python train.py --n_layer=10 --d_model=384 --n_head=9 --n_kv_head=1 --head_dim=64 --d_mlp=1536 --vocab_size=2818 --activation="gelu" --norm="rmsnorm" --norm_place="pre" --norm_eps=1e-06 --positions="rope" --rope_base=10000.0 --rope_fraction=1.0 --qk_norm=false --attn_scale=0.125 --bias="qkv" --tie_embeddings=false --parallel_block=true --init="uniform" --init_std_qkv=0.0194 --init_std_o=0.00433 --init_std_up=0.0194 --init_std_down=0.00433 --optimizer="muon" --lr=0.00386 --lr_mult_o=2.0 --beta1=0.95 --lr_head=0.00458 --grad_clip=0.5 --warmup_steps=200 --schedule="wsd" --decay_fraction=0.356 --decay_shape="linear" --final_lr_fraction=0.0 --batch_tokens=[32768, 65536, 131072] --seq_len=1024 --doc_mask=false --train_tokens=406300000 --steps=6080 --dataset="wikipedia_en"
Each number is 128 + 32 x the weight over its row's rms, rounded and kept within 0 to 255. Layers, rows and columns count from 0. Numbers have three digits each. The size before them is the row's rms in percent of the matrix's.

# layer 6 MLP down (transposed), 1536x384, rms 0.0283, rows 1370-1442, columns 192-287
096:112185108147083159143120130154090175100156111104092106091120172154056155161142135162133119064125117114129144140088133092121116119073125122055154158130134200086072151126114147096130116116100083114252065131162149089126123125082139123077053203095129141094156079128106182154131175071088087126
099:125103108143201122158166100129125097197137093111091134110148140095137107127120105107184150170123140171096136109185106050180141144167108161130134079115152150058176131191149075120122101114091121139185172109139095136193047084157154162095129182165085130124139158144069109165129214173080150209
110:089146152131140164161150099126131148098139169129148088156129100144114087144137136114138125174163099133144161124114098111108125123121092107122081100149121098213188101130133174145145192128151132122146169097157097104077092060162055154140144123125115106104124124139085071146118152126123104092
089:118123127126120124137119131137094139057114152120114097115114137039066170131144103110084130089218140151126125119119164104144150146102124101070116193122150060039168126110122138136108081073102093114170146143109092126142165100181137125142167069161141146091071169144136106110110111138115098114
099:082149163118117083167055125090113158096148160140149122174169134088055177133107162118175156171123131138082106113131141186150161119175162148164093165168135177135075131087101138076168151075160116123133123139154103112109132144130145165135150093168097118150176083123117094101178154123131138144
117:105130188106169125097096119140119111141148097155158145079116155102117112077099115110054093130148167102160154143097099112080159145205162132121127097157116151134120124153134116100097156082174067111083139067155124152121117082138190073124113103149117109162147085134125111118132118110122188151
090:055152122162106167110134108155111103135157150138060111146119101112116111113088087060182101164118107142117143164145170116125127174095104153128135128127163124100082104116140151105151159196128160118094101086110134142179143060134157203141065080080140101125153116118096085083109087183142121037
100:038152078121127139118077147092111153111148143133136126075093149160136112139138198153150136183107147084155135109080159126161132123124172066164088196154144091158157132121137122137137087156094132161105108165117109143117066174149168115117112125147142184114094142154112090154063152148147118103
088:189154155105080190087112161126128139149092174063107062111096132120144139116089100140124086169109111082086090189102116151061073158163087115071162134154160141148146173102178140163160127131124133156151081131103153108120163097154133164136145144044118131135099107129128148096135136124155130151
130:110124115184113123131141149105080125143097062091115148112129181147164039098120160115134094158103073117126164108118125175050136105178116208171162054141117130114143115131180152137078053162099117116141116146129190095108143137160166164148079102164178157146131161121130121077163141147147125101
084:141141079159160173142141145101093148156114131135108187158113078145118112146098119112096195141080134081167145129114150121179140101146093086158149162113150151129136147116138142116115171086093113139130132199052144156164124125124154118140154133071146122119076110103147143087103051097182104151
114:134100089106170144143094137145137133175184074166097103114136138133140066157119135163154138129125125168112136143201155145080084122120171132130120111189164141167130084072100117104093152174191133130066125098140107126124098143057151086071105190144119186105182189118138150104137083102086115145
082:171134126148134131134115116114128094164171122132170115093146167136143150127171215139066103132117122110136212135143171181181136153133115097090200074115118114179118121071172177121188093089130182075153107111186066111144135152184161137084122111132119163172149155158152149146119125156110133134
102:100115123090134101139172144116103193120158160071111127078174103118090125160149128089059144118123144182138076128147151174144156108185188063153102102098131165123149103095199127180125161130144155202149158078155123093099174096100115095093074105120101200149117142147114076154190067100120117116
115:148092081125139141134186167065152125123112073120094142078130172109184197110102107170103129142144135133137149142125119164156147130188132143117131141085116130145097135090131069122144135087092139167103100206101095134170067101170182091125130133138131092137163141125109024035153079123102122174
109:176137108123133147151112156147102135098134136144174145128153172068148093200180157115090134121135153106166155144164160148119119136114114136130111067131150133141122192122168143076193115124166161097130130087129126125097171128081092116104155136105048141162089160095138216132110102136143112158
095:145146173049089141139071116128203100092115168114113146121125089128096140086169220105140146145114149181156162135165166128129151147175136126050075048158152110109083122094130161144143165096127194122152134071075116083097104118115120131035100123133105160053124149088113155105063114133116093099
098:102111109114119162148151134163145153084081120121053118115127163157102116100152093118158168159167162122094142186177115134102123164156145133124095158213154114181119146017134164116123107106151124153149117132101145123084120121178168119127129145142182093176177153125101094096118094129179164081
098:174066175119140139098150146155140081124111117081099143148156188076127119139137129136148156123145159149115194118136074093136164145193118127120139114098107150145125079142131174092177138099082066056092124110141150148113172117098140074114123141174102120125157131190080117077163034127129119105
117:120106129141130121063148101137150136159092095167145110101147172091109048037127108202148153150124088128135153164122066123129122154116107181115184131197134143067156122124146136124094118147105134138170138067135081157153152130109130111091168153150119151106157124100146131100103169125162121114
112:098173131159134203140111154120115163131133198128065100122112119144135125126134090110123118126152138154119148109093109089120099118139118156179087109175149034077152160152119098081051108151171141102108138028093111136109185153086097132123112085114135126126100098147107179139168133122115097114
103:158172071167114173131155136128158132125069127160093120102130186090103098112161141170118105156198101202075130110126168067103163134137104150097125143125112127066128115167127109130158097097069153192105093147096186160169131147121155143119178087147135177081083170105109130133107161174213087041
082:078147111093073150136098121177072124092130172130063169133169174120173113111105115101123107072157105112135118154140155141110095163182131124072125072155128175143162102156089182178100063118088154081154133069127099105138119184127139115175196127121125094093125092096166178118153106017130113150
086:143160067134155151159107108143105185119121127115150058150150119134132092077075079142162161127107161182116120117112192094119067161108129139143103109145129128172124159103137149118133170170145119123121145131098097142054203107201134116112083136081180128137165136149132173184128164140132129122
100:139172172092135172101116099167093121124124164103031081103101101124137126104126138125120109151109100122159110135145196089166072166100107080107161119133122162114183145076160092193109130149200124156142081092117178107134145135131131140108154168119117108129088127142097175149167155138153138112
122:094107117146114179121130062100103119147148129119145144130103142112124133099122095101099086161089114114197131126116073137159203125169085101102132141134092145071128127113101139151115118148122129150097133067117142105138161190176132133101141164152114139148150112120145129121199080141102086172
091:093129119210115135114082122076079131123052093127094150157157146137161122122102122095176147186140112095124110160112166154147136069144145178096103130142103180173164094107148145117096175118228079138086095151118125146194114153145125127168161158092100144086141069122112142180131094152144131122
116:194128102084132054096151161127108128107114125034168162147117162126156175153046093121151110130108141097092137140090107145092141209096120112105097085159159119121107108166192136148080123097153117179093139177091098162061159111167131119130116071124131166094106175132119085107088128074114166130
103:092140114160080151172101153082140128053168155133101182104141172178118093174131168109119131171074101125114150137107157125141140102155096172113142141114152162096132132140119142149140169083103100159168181127163189094107124080148114128118117122160120120073136152087122097115107103122120121107
104:135167112115089140104164151173048101095161141162175105104111099170111071075103176150083197104104132083101062207106118099104124126100116111152118130131059140187124136093106086120094113096104170196093157111108115165128081079186166160078114120044116101086107124085185092189107102131111136130
119:083138146133105109078165115135160135164103115095077178154097111100144180087089062168099142121128121151184114165159180138098091152141150123130108107119198144114136175123165170133127129138171128122109125105081133079110152165156181126123091101098113172136148123096110148094168161103144188120
063:132134119204091139135088131115166116123160087152187104127126059128087088063126172127091135139199128042170147095120148139146145163104115173124137088082108131103150165072136137212096161114162145154144176161145072138127131116105097127117151168119139061065106125104061123112068117122159053134
109:111080120115170108091177149088101096137117114152112135064160135122123121088165099081142150111118134076111143172181141151116141141123087171110182067075088164169136103104122146102105075093156115221128100146137135126107109147126171119164108103144137178179145123137102127128151137108113092093
086:120094119193143145110147110108130171129159169161147131147142114149102161160114118089077150148102136129163151160114134100095111098130114104137177120110114155096122105116109154095127134138129181160103218113166099115113088143131178088139083161063154100118117100084128125102190096179150181110
112:123167151077156111138141092135154159096122145109105109171169144156139128086137185120155156164181109098174195134175073130120095123170051169094157107092109109130191077133087137146150160192077147154125121110124077110132144114116134123131132104114136144117128123152106151107108119161122161180
082:128157110146159134144172136148128121105114192129110198128095139144102151175098172086113123156175131143133159110146118113086109090136126142075159153115105116177134121084106137123138188178138125133085100168107116115140152149146173110097123130153128168086098126108146126079095141085118181127
115:133085186106115122103115102111158114174120146085140114102138162183122134106168070121147081128134138156173130114119095080157145080123107101100108139138154144092123180153158132164131125126149137152085104147053117072058148057084151151096204110119162068129156134139099174138115085180134162069
102:131113114140142085158124117125195103105175216140137160145074103123128137124163146101105088149109146098087166152113105134115146068122135131180112119133130099104143115116145085184144156204077107160143128156107150107124114148093109147094167131128150136160183120127149163075170143066066165130
078:138139180118129126097149117114132165180117176123084117136107136135114118144114132077062100111150128133098154153093128089158099100096070127117132058119120102110105096112095141178109155168119138115146124206151084165117100079132060167127094149167103151111106119104139119128071117099142140140
078:155210141120146150046173087115131159047108166119087146102174172174073092068141184106127219145146093135202149098113222128206130126103129080106111101110089161156153124154089190092098101166190113150123085100080165131086009137163120129090162119145067169114198110114167126092173186148179134117
109:194138168148125105099156106103192124088147093119152170168163189134137083200171121138155153107127107163175128123112098131151124161127131104127152125136130140112065145116083128122136121123152146172119118173083113134120076181107129050101158060192133114188165100098123092090097073109139076129
099:134186150161144161104137099166105127116207134113155094179140160147156127083147100134123100156126132139110088116094150103116109145132133153152124112132106092110107124105106134054138140101143168121124141146109142174121185103129122154110118128136132121169168148134139157089115094184144076175
091:161150077105077135088174132162136132176045167126129126144125056117134140084123111139139163069144203101069143133118199123140128057130108104093071148108198063115117151162118156130136137116134153148113168078119114101162106168083113110140174163120141130130074089133097090166093169141155122130
104:124127139074094088204071124126147158152071139195118131108119165106155150113134144147161129135110073097084155126122107157173072138146129101125149136168103088179153095127176085126168162081136075121135171128167154072159156093089099188101145118087106151127142154141188135142120119104138220181
096:098089123147139188116135150093162142127061110152105120125108157114138100122131171087050132133161159122103184204123131111179096157125089146148099152149122196129120199117123185138104164142122165124111179139140107172180133161118157097166094157125101140153154130120076138118141117052189132173
122:151124126107164100089113138137135141166147090132140095122101210146161124164101125077190124113166059092189105139096099128181125070119076115122139173138123171109108132112086103136119147139133092079070058173132105128145134110138181156108131146152125192119161173148136092111071077095152141134
094:125131159127117147108080144159058076148111161147131150076055139118127163072117083125114103147095091124076143062118066099142175115113173106149168182156171150119164105141073142140158115155132138184101161120136118147107162138116107146173172132060194144162167090118117093166111138150170142171
087:155122128145152092144146140123105134120118132119113085098125123103094173113109143158094104102156080138106125061124146091101085092132145138140120163141155146129115183123142067078096071151163140114127155157114164100074109121146142163139170090154178114123147113142130105097121101126103121134
112:121136088172177127106127128106151118109073139120235194128134154125140125108154131154106146106094116130130141155078139110095154127106162127189153106054119173089114096108211175179113140179066123115124138128099120131204144097131106206198147154110149151124120130114137137093134123119132097110
114:086100113151165120140123192154132128155131134101125098102100120164086180146078099142127103178088105116112126209113155152115152130148121152103138144123138112138179113109133167202161131187110140106164104097175192149103162150138151166124096156111161156115157091126117097080115176105135147105
088:097133159169110134097096071105134159116144099105197170095123111109146091120139132094088152142151097161165083092058100130077110094104156157038124171140131094147118146109137123156083117105154138115098136163065091086085127150129147158139084150160147094165175112152193186160168156140155096102
091:123125122199133119150138122161129097118157132107051137139139144179108147082092059104118103071115119119088096077167079130206131162166064075154125105127088098098109127147151161093111164125120179139105145138106115140121153159131127113098113174151107069135177109164100140167161137090135114182
096:139150103126108119146135207139165133121157120076096093136113111153108127146121146136065137135134144180103136124121156153135125173129137194084145113133181136126110144084115119149125117105218093152083140061084155111143134102112119137127150171193148128094127147106132172177163120132198170103
103:176139109108081181128169137174084126132074122140125114143097176166144082140105107096139126098171121157121109125106129113167076116187122137189092153087158123142136118173099147199102119116097177100085139152122110129155138154166181166149136055166192138126107129161064153119205091139143205107
158:094170120066134078146151129139141132100135166160166120111148091118153101154119123086170116150107088130159128142141116168096146144095132112136145157137126186183140120170169155145165147122164099109110146132146105140120124146121167114130116152125112110102123135152135059123122109058144135062
077:100169138124071113142115136136169075140119142118134061157112152132110104155119098119117155155100175164116122152093038138064122142116208137100126142151167149107118134062099138092151171118144125118180097125137178164145131080107097144083157140067113150102130105068127158131141124112126131126
114:146077124157136077106187173098170139133121127097156211076109030111094123117121138063179112139096120123137124128132117085147133087187139116163101080122161110127089134145118154165091162165138107168089116143140099101146045144097110124141123112118157096080116069137151088106165176124149120097
114:176070095159147119136082089149090073080255189088154160137130145118130104161123073153112118111108147125106078164095090162162127132098095097084098159105144136177075067160114073113150141179169125108116141154141132106148137109089138137169115124115090149168154088140164090077139120116097104135
104:097130121181132091079134155156186128083131112134190103115191100122079153066098168122216129100106119130143144147201109129151129056093139103166149164138125139150173085143068132107094163112117064144123131129143110119127114129192173086108149079131156118124062149146161105113124158106108172125
099:074136161135109142063158114104049173155093146093152169048150114136113109095107093154072137143129131157145147161089176099101113163158148090106185105151184119174116083111062154156215108159156140093070082102118093101140172121163136090108093134136150106133095129081125154117179156116148131162
089:127139121121179184104149184095126098074150107122129102144115120119169108081170075082060188182134154089090179116096101134131120127175095131112144104158169117115153160184126134142134101076167123129106102178076112112106128140120130092075159092123100117121118145144181106134063115129173137154
117:114111114148149125145136119135104140049136081132093176149159175125076109120116115139053121148098141136102100131156118162164072211063164145100106132104127117110186118165123170126101109091169166106126096145110192149124077182113142117056107100106162155129193160117144093097098150136126184195
105:148198099178083088082122112151091159139106150116115127089116194139147195102203131126067133157173154144058176070064124097116130168078118181193181170097187145115154133143174110126121115135102170078154160102150134111131098150141125147135083070127080104112133145131125113128127148140170140158
104:119140141126095112153171122113149177080067163172109161151143109120125120102095110148127111114201089150151139122136065180158091047085148079084157114085113151129135136102154085149126161150162123146170146166181116130120167088101140141124114147149161153116121107081151178166189070129108107113
124:107068084135120182109156096155163098126146133124133188164121133098117098144139125149147153113140123143198139110140205188199135126142152175068187066148181135139139101095136176149118140090123130125108136132056126119094079059101139151093131117160121129058161127125097069164103092065122092149
088:111142148085126131115122186195110162179087136126144139128138114136126167149068084186150125104079153088185108120067129086118124179114124143164120144123106164138159066101133137138138145115117074169114125087137163136168184101121080167043159128160135144095080130114129100088158083150120148141
096:179103167112107148100150110115166175097134081111124110087153095106168156179111202175163169150171064174113141134154106129099139136131106114157145143121135134127109127142109126114103123104123141088167128174142097136107085136113142140172176137102158187115159121161114083117124147143151132109
094:187155160103150166136116109123106149132144115121136103156130128144112107125067146142138134068133108174131165114103136159097181112127099149159071122091149120158147111159079117103155112076075158119134142141130089128076107123105167169099057124168100128110161155097127114077092122177115129169
053:167163130109104134182182113129139139050078134078016141126170166106073148111090099122047181116151121208171180151194190093122081137135146105176149125113072101137155129175118157100078092128128130124120161102140086154146178113139076112034114151160138141160132107114153143174198165165191140141
098:143132115145145073161143125106083126123100153104116141172117176180185105111143171089127138153128157127144138123075094161133150115186087166218167101083131133126118146129128163120116174140162172139149153098155103103152068120196122126169140137180128140115138137144163112121082083169182110095
102:095140125127188153172123121096162174123149119138126160118108166166140102158148182158087116119095130082149043045133092125119151132146115151081094067176035117095183129126166144089164121136118105118131116156148124112113182088075162134139089113130097142170155077132153146171137186102186126114
086:157103099106082155176122126149114162141158073144151099085080101028134149085114087198135098079105148195136140134111159125071141141104126107129174122167110157197069137141129130077178124103057079121180143094087106111131110146167047139187084163161207060140097121150125080098081132087134162155
105:141147151159145160179111154093133174093132180125179118137134135112173077103105114159106101143114132129194163186187161147144112114112098150123089097132150185202104056101113100108132112182124146119143143098050112150169141178146105101197188118196132121134105057144132131188173125166129079074
# layer 6 MLP up, 1536x384, rms 0.0546, rows 1371-1442, columns 192-287
100:148163134100123164087091171092133176099131098117130070115104142136130205106184107149041159122100117174135100104099134192087147115088109068128163120177108154171084135099086177118099070145143169098064090188149171112100201153073084141162089070126124119110172110169124101059135082061181107099
105:117107151150148142144106089102110076192169095153179178157119075108132131136076099167109091104133127141196121140099182178130156137102104112124135140166110124059093080153138163088139144091089107060151122141162116146167156176080170074108159129192135126091109106171181153107141167115063127104
090:128106185074164101154104122131188137172170117109134118100068116212116166095127084108127113110045160149119140124078097154141132112160109090140136110127092106118109086143153198177137158151159136183079157133116108083134145132151094119163100140113147132141174150111130131091142123179110138190
099:070093123105139154126141125107170040138104111128182103086153145087173082185170118143126088101170156113091126074207116149158147131143143104147187120131091162141163173105117177117124117165098174094122099128145126101141163078100065079071152156207129154162072180069139101190106089112095104137
106:090145130127090102105099171156133113151142148141113143129141106140125114173198226110123094168122102170089184121206102111115110132055147152140163165062164150153094117125183080174108171118042143143118149144105119147091142150179064180152144141120086178126089132088189159140110117121137105126
091:206087114148130193165135097198145145123148151122204102101122149159208127143172162098139093116156107098192143133159214068145103103133139052123115130164119112156137123125071125150158118110116108094183139115171166116133103165102085114107150147170112124147114160081121113136168119098149136155
102:208053138156203092129115126168123160151090114099133104145187123095108164080098091148122130105120107121077150129135101102145163146178120102150176149146119131126156176107118089101099109032088131112122096073145107047164154067174106124087163133115141087233110096065094148062140127142152125109
089:088101106143166096127114053104079108158153085106093188109113136093128126169145180088110108099154129158192104142083150122151140133115116179113132140164103045119082124105153083074097140140104137116123113123135138102080132165120157129114121111173086156102152115144147074155158117148142085118
119:131110123114172125101141129109105094129139112090135084130151199138163152127142038100132122110132089093104103194163129117067100122099177099111121119126152095118187180176160105090104141136108090139152094133111119113150202117093147130179183131145112080113116109176088093216141167151134110165
087:061121180095121104070050129142155088135187106137138063138136154113143104122144086137166102160151100177130118132142131132110162139095147178132081069129052072099149156169099121147166097162151130116133110044179083103100081185116114131064106128158112144138127137124105153124129176157104173089
113:039109145155083172114159132161149084136112125111127121104157098110149131156073116147113108113137111162176162102088156169125153125122062116134095146145097120084128108137109170108115094068101153090122130114123102099143143130175095200193198095158145156147089087160125155143145160160158152080
087:187109173117102200148151099091141083161123088125099140130119134118114090166047196144173155204072100104161139153122111115079143182136163108109121110104073109141151147138109087187119108145112134156160144148120095101156139120130189121097051163118154123133070111105101143126111153031130171132
103:102081101174124153152112124151120055084096103171138162113129155159163110110095142175152105129110111145087123112151098126156119134126124197131068186172176090120116142153102071046113120133162147096095110166100187137138144136145114164184193112120143085136170042063138201109064199125106111113
116:077134197128102062119106119140074130154159135092113117119173096131087122135184145111196070081121126088164140126139112120084115136130185115169187146135107168099153135069146147128127142137143157108142116132134144148130145127129087162154141145112066135116125084113122218187054122163124139098
107:077080115072102118116115121091158159115129111119136129175135063169170186076118113159155126100117135174120096115128092089145135098160203088166162172116155126097157136134133087160125107098090103125092160112113116127181057192146157125159120133158122089095155102157151087149081158100161125154
089:157167099081110167175189154149152085094105146207149088112141117168142151091182111132155069136150072145096145087119164140095122038127146157112150103127078096057122128152168108064152142105115186106104120188165157143148117127170162159139112175130149096116168157137145102149086141151129112083
101:108070119144134128120109167142140129146094102137121078120155062136127118188130157168172149050141111159158148120057138169101131082076149146180123110161139119119092203135094078183196171134124083076154167168130131150103118159156146165139111193099110166087109181122124079102200126119084074166
101:080164116181086081110138119115065121138150105081109158178110148146156142096188168121149080135135067128121105183108153136177121164103074150141123188141142094092160154137120106130043090143149107111124132156122019072120148149102142154107099071066115161081170099104130087187099199143157182135
110:188166146142124127165135141151144108104128125186104184079179082147090210152155137235097088067159126130170154147094157081087119162063155155150148115183080109136095099144055112175088147157113157228128150096140115138166121143091100138185148185099074179113162127112117144133131102109118126118
110:125124189068139077147113090114136164143147113131170146122136116132141102119230170089125148122102073134104123109113170232119172180137125105111133107142069161138117102075127127193184094156097152162100157139150119108084040073120141145203115174147162148121120113107129055137093109118085150135
103:103133087159138074140143169156113120118200187143102094180133115169145150154111167142160140103125140111144137142143146069109123129169151079112110098102183160064166094133134135119099134126138050092156114142150124137114168140101094072167119163062145130145163053068092131155077144077102114145
078:162131147176171144064149066082149126167159102127190139128123140142148148135126163078147075179127118130157146056036148148123111099133157122180134173127083127151086187135141130143163096130138109144144096130159086165173119082140148161116115133058089159138114166100109119097160130211120180159
090:129156134104150154135118131126216091135088147147246172109124144162141126132147093096119131086123139149165199127137112169154139127182111151124158159126125091179129138150129151131088132141141131100110096203148061108118109116105074114150181138175115141149107174173123094126163140153198126127
102:101116124181144141155128162088147202161108097166119095153082161104080149131190099070119115125138129175116181148124115147184146116089126103175129127037176163141100182143118088102123139137101150129107097150112164088096148077178104119152152100140147112150127146106117163147100145150102174159
122:096112090136161183151126115138110151147147107086123167145117153075082130122075096154114120072156135187152117134158146130065123093147149126079135134139121044098141127149064121128141083115089098132092135124182112120140104123103190130168113147166171222124157151156117128192128160090114115161
101:167111107072109080142101120160185149115167180175140122105100074150110107103126127164123137090110128157167141115150175116153105138082122141176162103109137058077129117110100144146187129138083119118146188089182145101157164109172128131124116123145147119143146147117120137159115105131126126171
119:167089127115110137133127028166138094077118119174145117100166086133124130151162134145134059068126149117138129080103090192040099110188126092163181177120113087149124185101124135108168148085142127131151112090151125122102168117063174121144116155155113129109171152076162144146149154113166122121
106:158152139144123156119142078188129141174110116100134117167123117115144143141099072116084088136160139164135138104121173138122138185091140115193115119191073094068140140096143113119053108112106135146158181132148097182150122132121130074091132142124147117166091110143152170148147095134150143176
104:144121109123173144086137123112124124132134131095140157193140184157089192142116135141130056108088071142180102136117174167087137193178136148082120162120185157084127121119173164165116154187133132119095144135131119150138109170129104146153134137180149147151119162040146118161128102157117112123
110:183077122184083095157127143149138129147127128069144164117123082130148128151124133107126130103168098150134107139146138105131173098104118186158143151134095140119036129182136117133144162108096132169135144138130135149123126136064090072136130147151135131159048112134149147155119096155162064159
064:086137086113129190100079142162103130177077154065160081171189144104143110188129155160084106103087149154116082155140183120085111099177172081179133187163133083108087108148148136091154112150094125096151090140126135168165159131131165153115132108104116088132112206137128143123181092101089135131
109:192140114125089124111082112118097113078121139131083148159104127144098118128162150101083090147104126126118127100125130153158094093117118108095076163052160132192088135139153145088173142092142184087169102161115092180175091146137129180153145135153077122091149063140145154093160187143117151128
092:168131105092121098105142121138169120155114122175122139146156114119149084136147177182107083088119171131141109090121155163158078152146187117121129178150166155087131166112189194164131083099135124135158095118139157121116102142139146111100136161133099163077074134086125152117122192127161180199
113:131062127156114122152115086169112133103108127129122146101098117147138158149187143186125126122137113146127189110134097120120103092128107114184153135153203098099108090157155083152169085072099186123155153103122155105173102161144093110136176180147144109151161149123118035103111078177104117183
087:135085165114138139085079148102103120173119109202134084120056131116177138124112136132143112092138131147103142108166117112174127163076102130150128109146131156074125106147136122100144055086133181159113186104143131144110118152157093101165143155098096068140116137138072080161099123149152116110
112:124166104155134118166118120162173180140151082141119195120093099144135111095128121139102113219206131121121127066140119117099098135110145116117184131123105126151172113158168151108164153165110101133142128087187104114140118164145071137135128182147126077081096105123196169128100164133124128106
098:093139119102148182144144142078083089156141044153144166124109129131171091095157179128144099123147111118136114079082094142131163089099096160080113145104149144137204089108118081090129122089144184113074148096189142167107142137107106085173115104100068152153075161137121132119139110167143118088
081:098129098140171133148126092174082136056097128103189110099145135165134172123143138237178164121126152193098144123159119195134125149103155131143119114209116173168152093137093134124133108135134116132129170082078157127166094151098156097094163103062125109178108154168082132158184176089091103165
081:068085086153141126183136132136110129189158144126131188067063101143125064085127100134142107120061149188137094159096097125083173120165125193150089110110140140137146118147164166125204145091084119132156120114118145095138138149170143110152041086143120078159154139106103072131125081158121169190
112:099147124101068100143099173128118119127130162052193080091130157116185163105109237108173097138128062105141148125171135201142110166109113172111118084186136088169117096115147108124148141103205161154189127083191137162164211151186122144152130081083096106096129075140075081147105133102108107128
105:168139143158135110135122095089108184107078135118143141095100137119112117172128091139137144086173104146141165103140133172136115176149087139135152132118138117094119151151081153157092121104161149123100125165114108084176130120099157139133135094067123145137125103180092064140130088130087156106
092:152130179130147146125111137169117137088124132054100122138099174173156117100090109178153156128081154152136100112106116124155137172154078109175201158132121092132127146214184144102128174087110156120148101140077073110130065072135171129130146113105101114061109112089137132148165197136198161180
112:125143142147121133120155142083095109105181095118111153130098113161150094187154108175047132196036123151110114087061152126157140115111122125125128124105118135170106120122140097121159093133149074115125121156080119106136123098123140097095138117083113091163135094023097106085188081106135075047
099:097160140075099104200110077140170113115122125118115129131140183200144098131121085187195112094077140133144142095140156151144137065134122091169098147127134106138122093104134138115099142084167119139072136139054122077174135084098130128092185113108164118098126125108126101165115130137096128025
118:091080083157141119175115122181129167083141108130119161133163144168191185188123122182141172110066119096158137164132120115153169119111058177113130123091128099087169150097058132108136127125099179147099150128116088116143132131113085164127116058150091107152162150109079170135125101140134166098
095:137117128075099179131147139168118174180117096155104113107068164097131123155079174089157106103216105140152111105126137150155158147092132153068123090142052158131115209168093119123113079169115120149106114102140128144170058140159128164127122089098085132165124168174109159089182092088118126108
088:121104116161129154158128088127126026143163140134137116112089127136193105189143152124076087101147114107132105102064091126117141091080180169121116119108075115157172143117135169175129100084132143129113164144129084127165107217116068149105128098112090164088111171115140114170144223149115168183
116:149146163106086124146071188115162146187103111172081124109118113199133169107107072151062104092108163173213087182086159146101136133184154133116118116144176078143161089122149148097167168075134153136111170119133146129159099090152110144167151094084131177148149177179124136135137120188142069129
111:140131143103115096144107198098159121137112071105143127107186181134082178095102158145095117149177125139123134120120135152088093097132185122122156148140167154144105111105144153119134104108062095162109176117201102149110164169118102147129189140109132131131097121174152078115191149169132136102
088:095126123139137101150139160169101132096150167169103121093113171179119100176179120172170145110125120071187103164195160123148139131218150108158140133089150108172095081153103156157184124146173149098107090137133125126152161116139148094130170121112131166115140239162129141177100119090135154132
090:161106136100122139093128075094131143096162083103142132120123148112106177098145100117174144083108178074137110154118099107114097116178081082161151128139122165150078163103158059118137180101100108124225176107131136155154164146147135049162184169143144125102135123162111145143125112112094148088
103:138063153160124143143151040098053072130110130173148148128118192062098171144144089110175089127133107086134105187141105128121158119099148120157105145181130167144107150127108121114129120151101157133165051152169135067120099105173135114152114105104155102142057104176131128096125091162128110111
105:084089161129155101121164116117123073167163170108137146128139104151101109134161147123123128124125162129165130091111138130064134093118164137118150068137162199158052139132172059103157167115104085099173072209100134143130111091095137072109106176175163136098069104124206152123084088152145107156
132:148098087088113125113130132126145111135158129096184141143071142105129132103096133120141099139131089108153112142137109107079140123106145141115133107143113166150092131074147120096122194098173129139151115112129114167124101130150168110145188155121131090125159129125132144158161109132109092051
076:119129113111155178143159125099138148113165114143162180095101059114163168150132103149156123022126105128064143118118134126108099164130119170132121174092078177124148137142088160136097044139133128145075183123074153126145128187126148150187152137137148135169162125144106155122075118135115105168
115:097129104176140137156063074101156152126078091141113111177157097153168087135092152150151142083101147140098133098118162105118147127072135133134127117188135051103133131146169103128149142115175108053133105094109173131160244153147146101111146131113120195144124193146135138181089127121103082086
114:178089067084147090169148136114121141086143151116091113084139091120130075141075122122157133090166162137152070128101107097141120127121183130142119168096060118121114126149148096175156123127209176140131169149161125138131123118149167138136151179138157138063115182118141129111101143140107123133
100:130136123134087169154139105119101106117092139126065123122107172080121142165150148068053124121132154084107131136107129110143083183171104104105115081107113070120116104141152099131112107109063186117121110137104147106145151143062129190095188165146138181184180121088149121101127076097115098102
099:113105209112100093071143131155121128089163105151155138147143142082167182095122129206124164083129188163153106131089144132108160095145146118175132105127184142139160109137111143110169127170183138154173121173154151113131062100071121136103164113146090124115122167110144061127121067103167127119
091:143106149130113126080155171169152144133158167145133138122116131138145098127119063112139146073145125182116100137171084128144106190107172048190097165054092148093115112092154116140070146172158162113104100106145154117095131174117145120111076128075143215150137146090055155111141129104079155139
109:161075182124096133181135146138138124149112117164142137150140117151113106152089166130157139146104090095173120116099085090090133136156153177102174073152111090086145143161125109057083129136074101115154137102156171118096071164120126102148128100075130131174183127176163189134128102109126110135
106:102120158081154110125086089148110130104155081111109101162128086112121166147082133100128155154113142158153091126149186162089108089160113085113089133136059149130102133070099101154102116128100149196172109174118123139095145161136163056137092198176044178115130179111098085117142157109134101112
106:176164098140061092060100100149116095151143133163135127155151193134133165191125205143128129032151161122122156102103164160119158115113151105146091107107118094092072098112117076072167149122122114151140087095197093103129071080146130135161117094136116121081103130081110148154182035085074100065
114:180146096165119132164160135156163155162188124109147100127114108160115142148106173097083122094150125111083096112133136111061132098186206130091108162131086152119132203177116104105130135135109151116163151143099139170134130111081135129162154145154087139159178129169131168093108129107117122119
092:129123136159166107114149045108107111102109130117155149156191199110071132115118144107125120125199107151106124121196116093119137184142110076144148102145183123176088116167144199139140125127188167109158127158120120095180075185098167062132118141154082155160143104098184178168079126056128127167
100:146149108140166156144116172128065112189146149132088125158090216128078121202135060121058125060109154110133090157093121100177140087082093171187081101108129106160108141105122142098166101187140136158073090121113108101159142119139202184140177132129112113135114134100143147103114160126119141209
093:021153075174131118065074066148094132152111080171111170116130151143207116145169143098135066111076143135095058106179097102121172120090118099117168123133125130094124141097105142118120141120150113169162089160123141110072163122120182081151118097082195108092091173163130139076079191124179114097
054:116058122080156134128099154134140084167171130191200090151072137175156085170113145129182116127110130075085037106064059163072195175180103171062114113132153136106100144075150126128153170129113130111133119147132193148091137119142164121164128113107135115094144115169073123113071100141040113085
096:149188136084118155131091146128130106116114094114152199127113120119129105168121076122091102067145122151142097113087137091127120113055138104083134118150127163136109100123190061091121056084099125131090167163089172198120159095101116115164072122159111137184070159096077139129134155106120154126
104:181129175116091103118136077161075127171086107133093120113150083121075089107117106131176149107129087195149123147111134026118106155160152115154152183040187152093087107124127127106132149129112188097097107078145157183152139186147084110117184156117137105116098091123137088094144086124069153117
088:132127078157130068097151191136108123123100190097142141147095148120049145147120111099116117118163096119092098143162135158134123152208145097121090113134162055140123102139186142109141071148141152096082135116084096167180158113136148105128134099179080174141161131136169127160091157155124100131
104:074133139149111121137135189101141104164153107101119152126185156102172119137152108107076119125135169120120094044144138171169107163121157131121125098124175121093157152096097129148127134145179143142091125136127169096161099074135124138093109116071131082114091191123085167099145178108136170151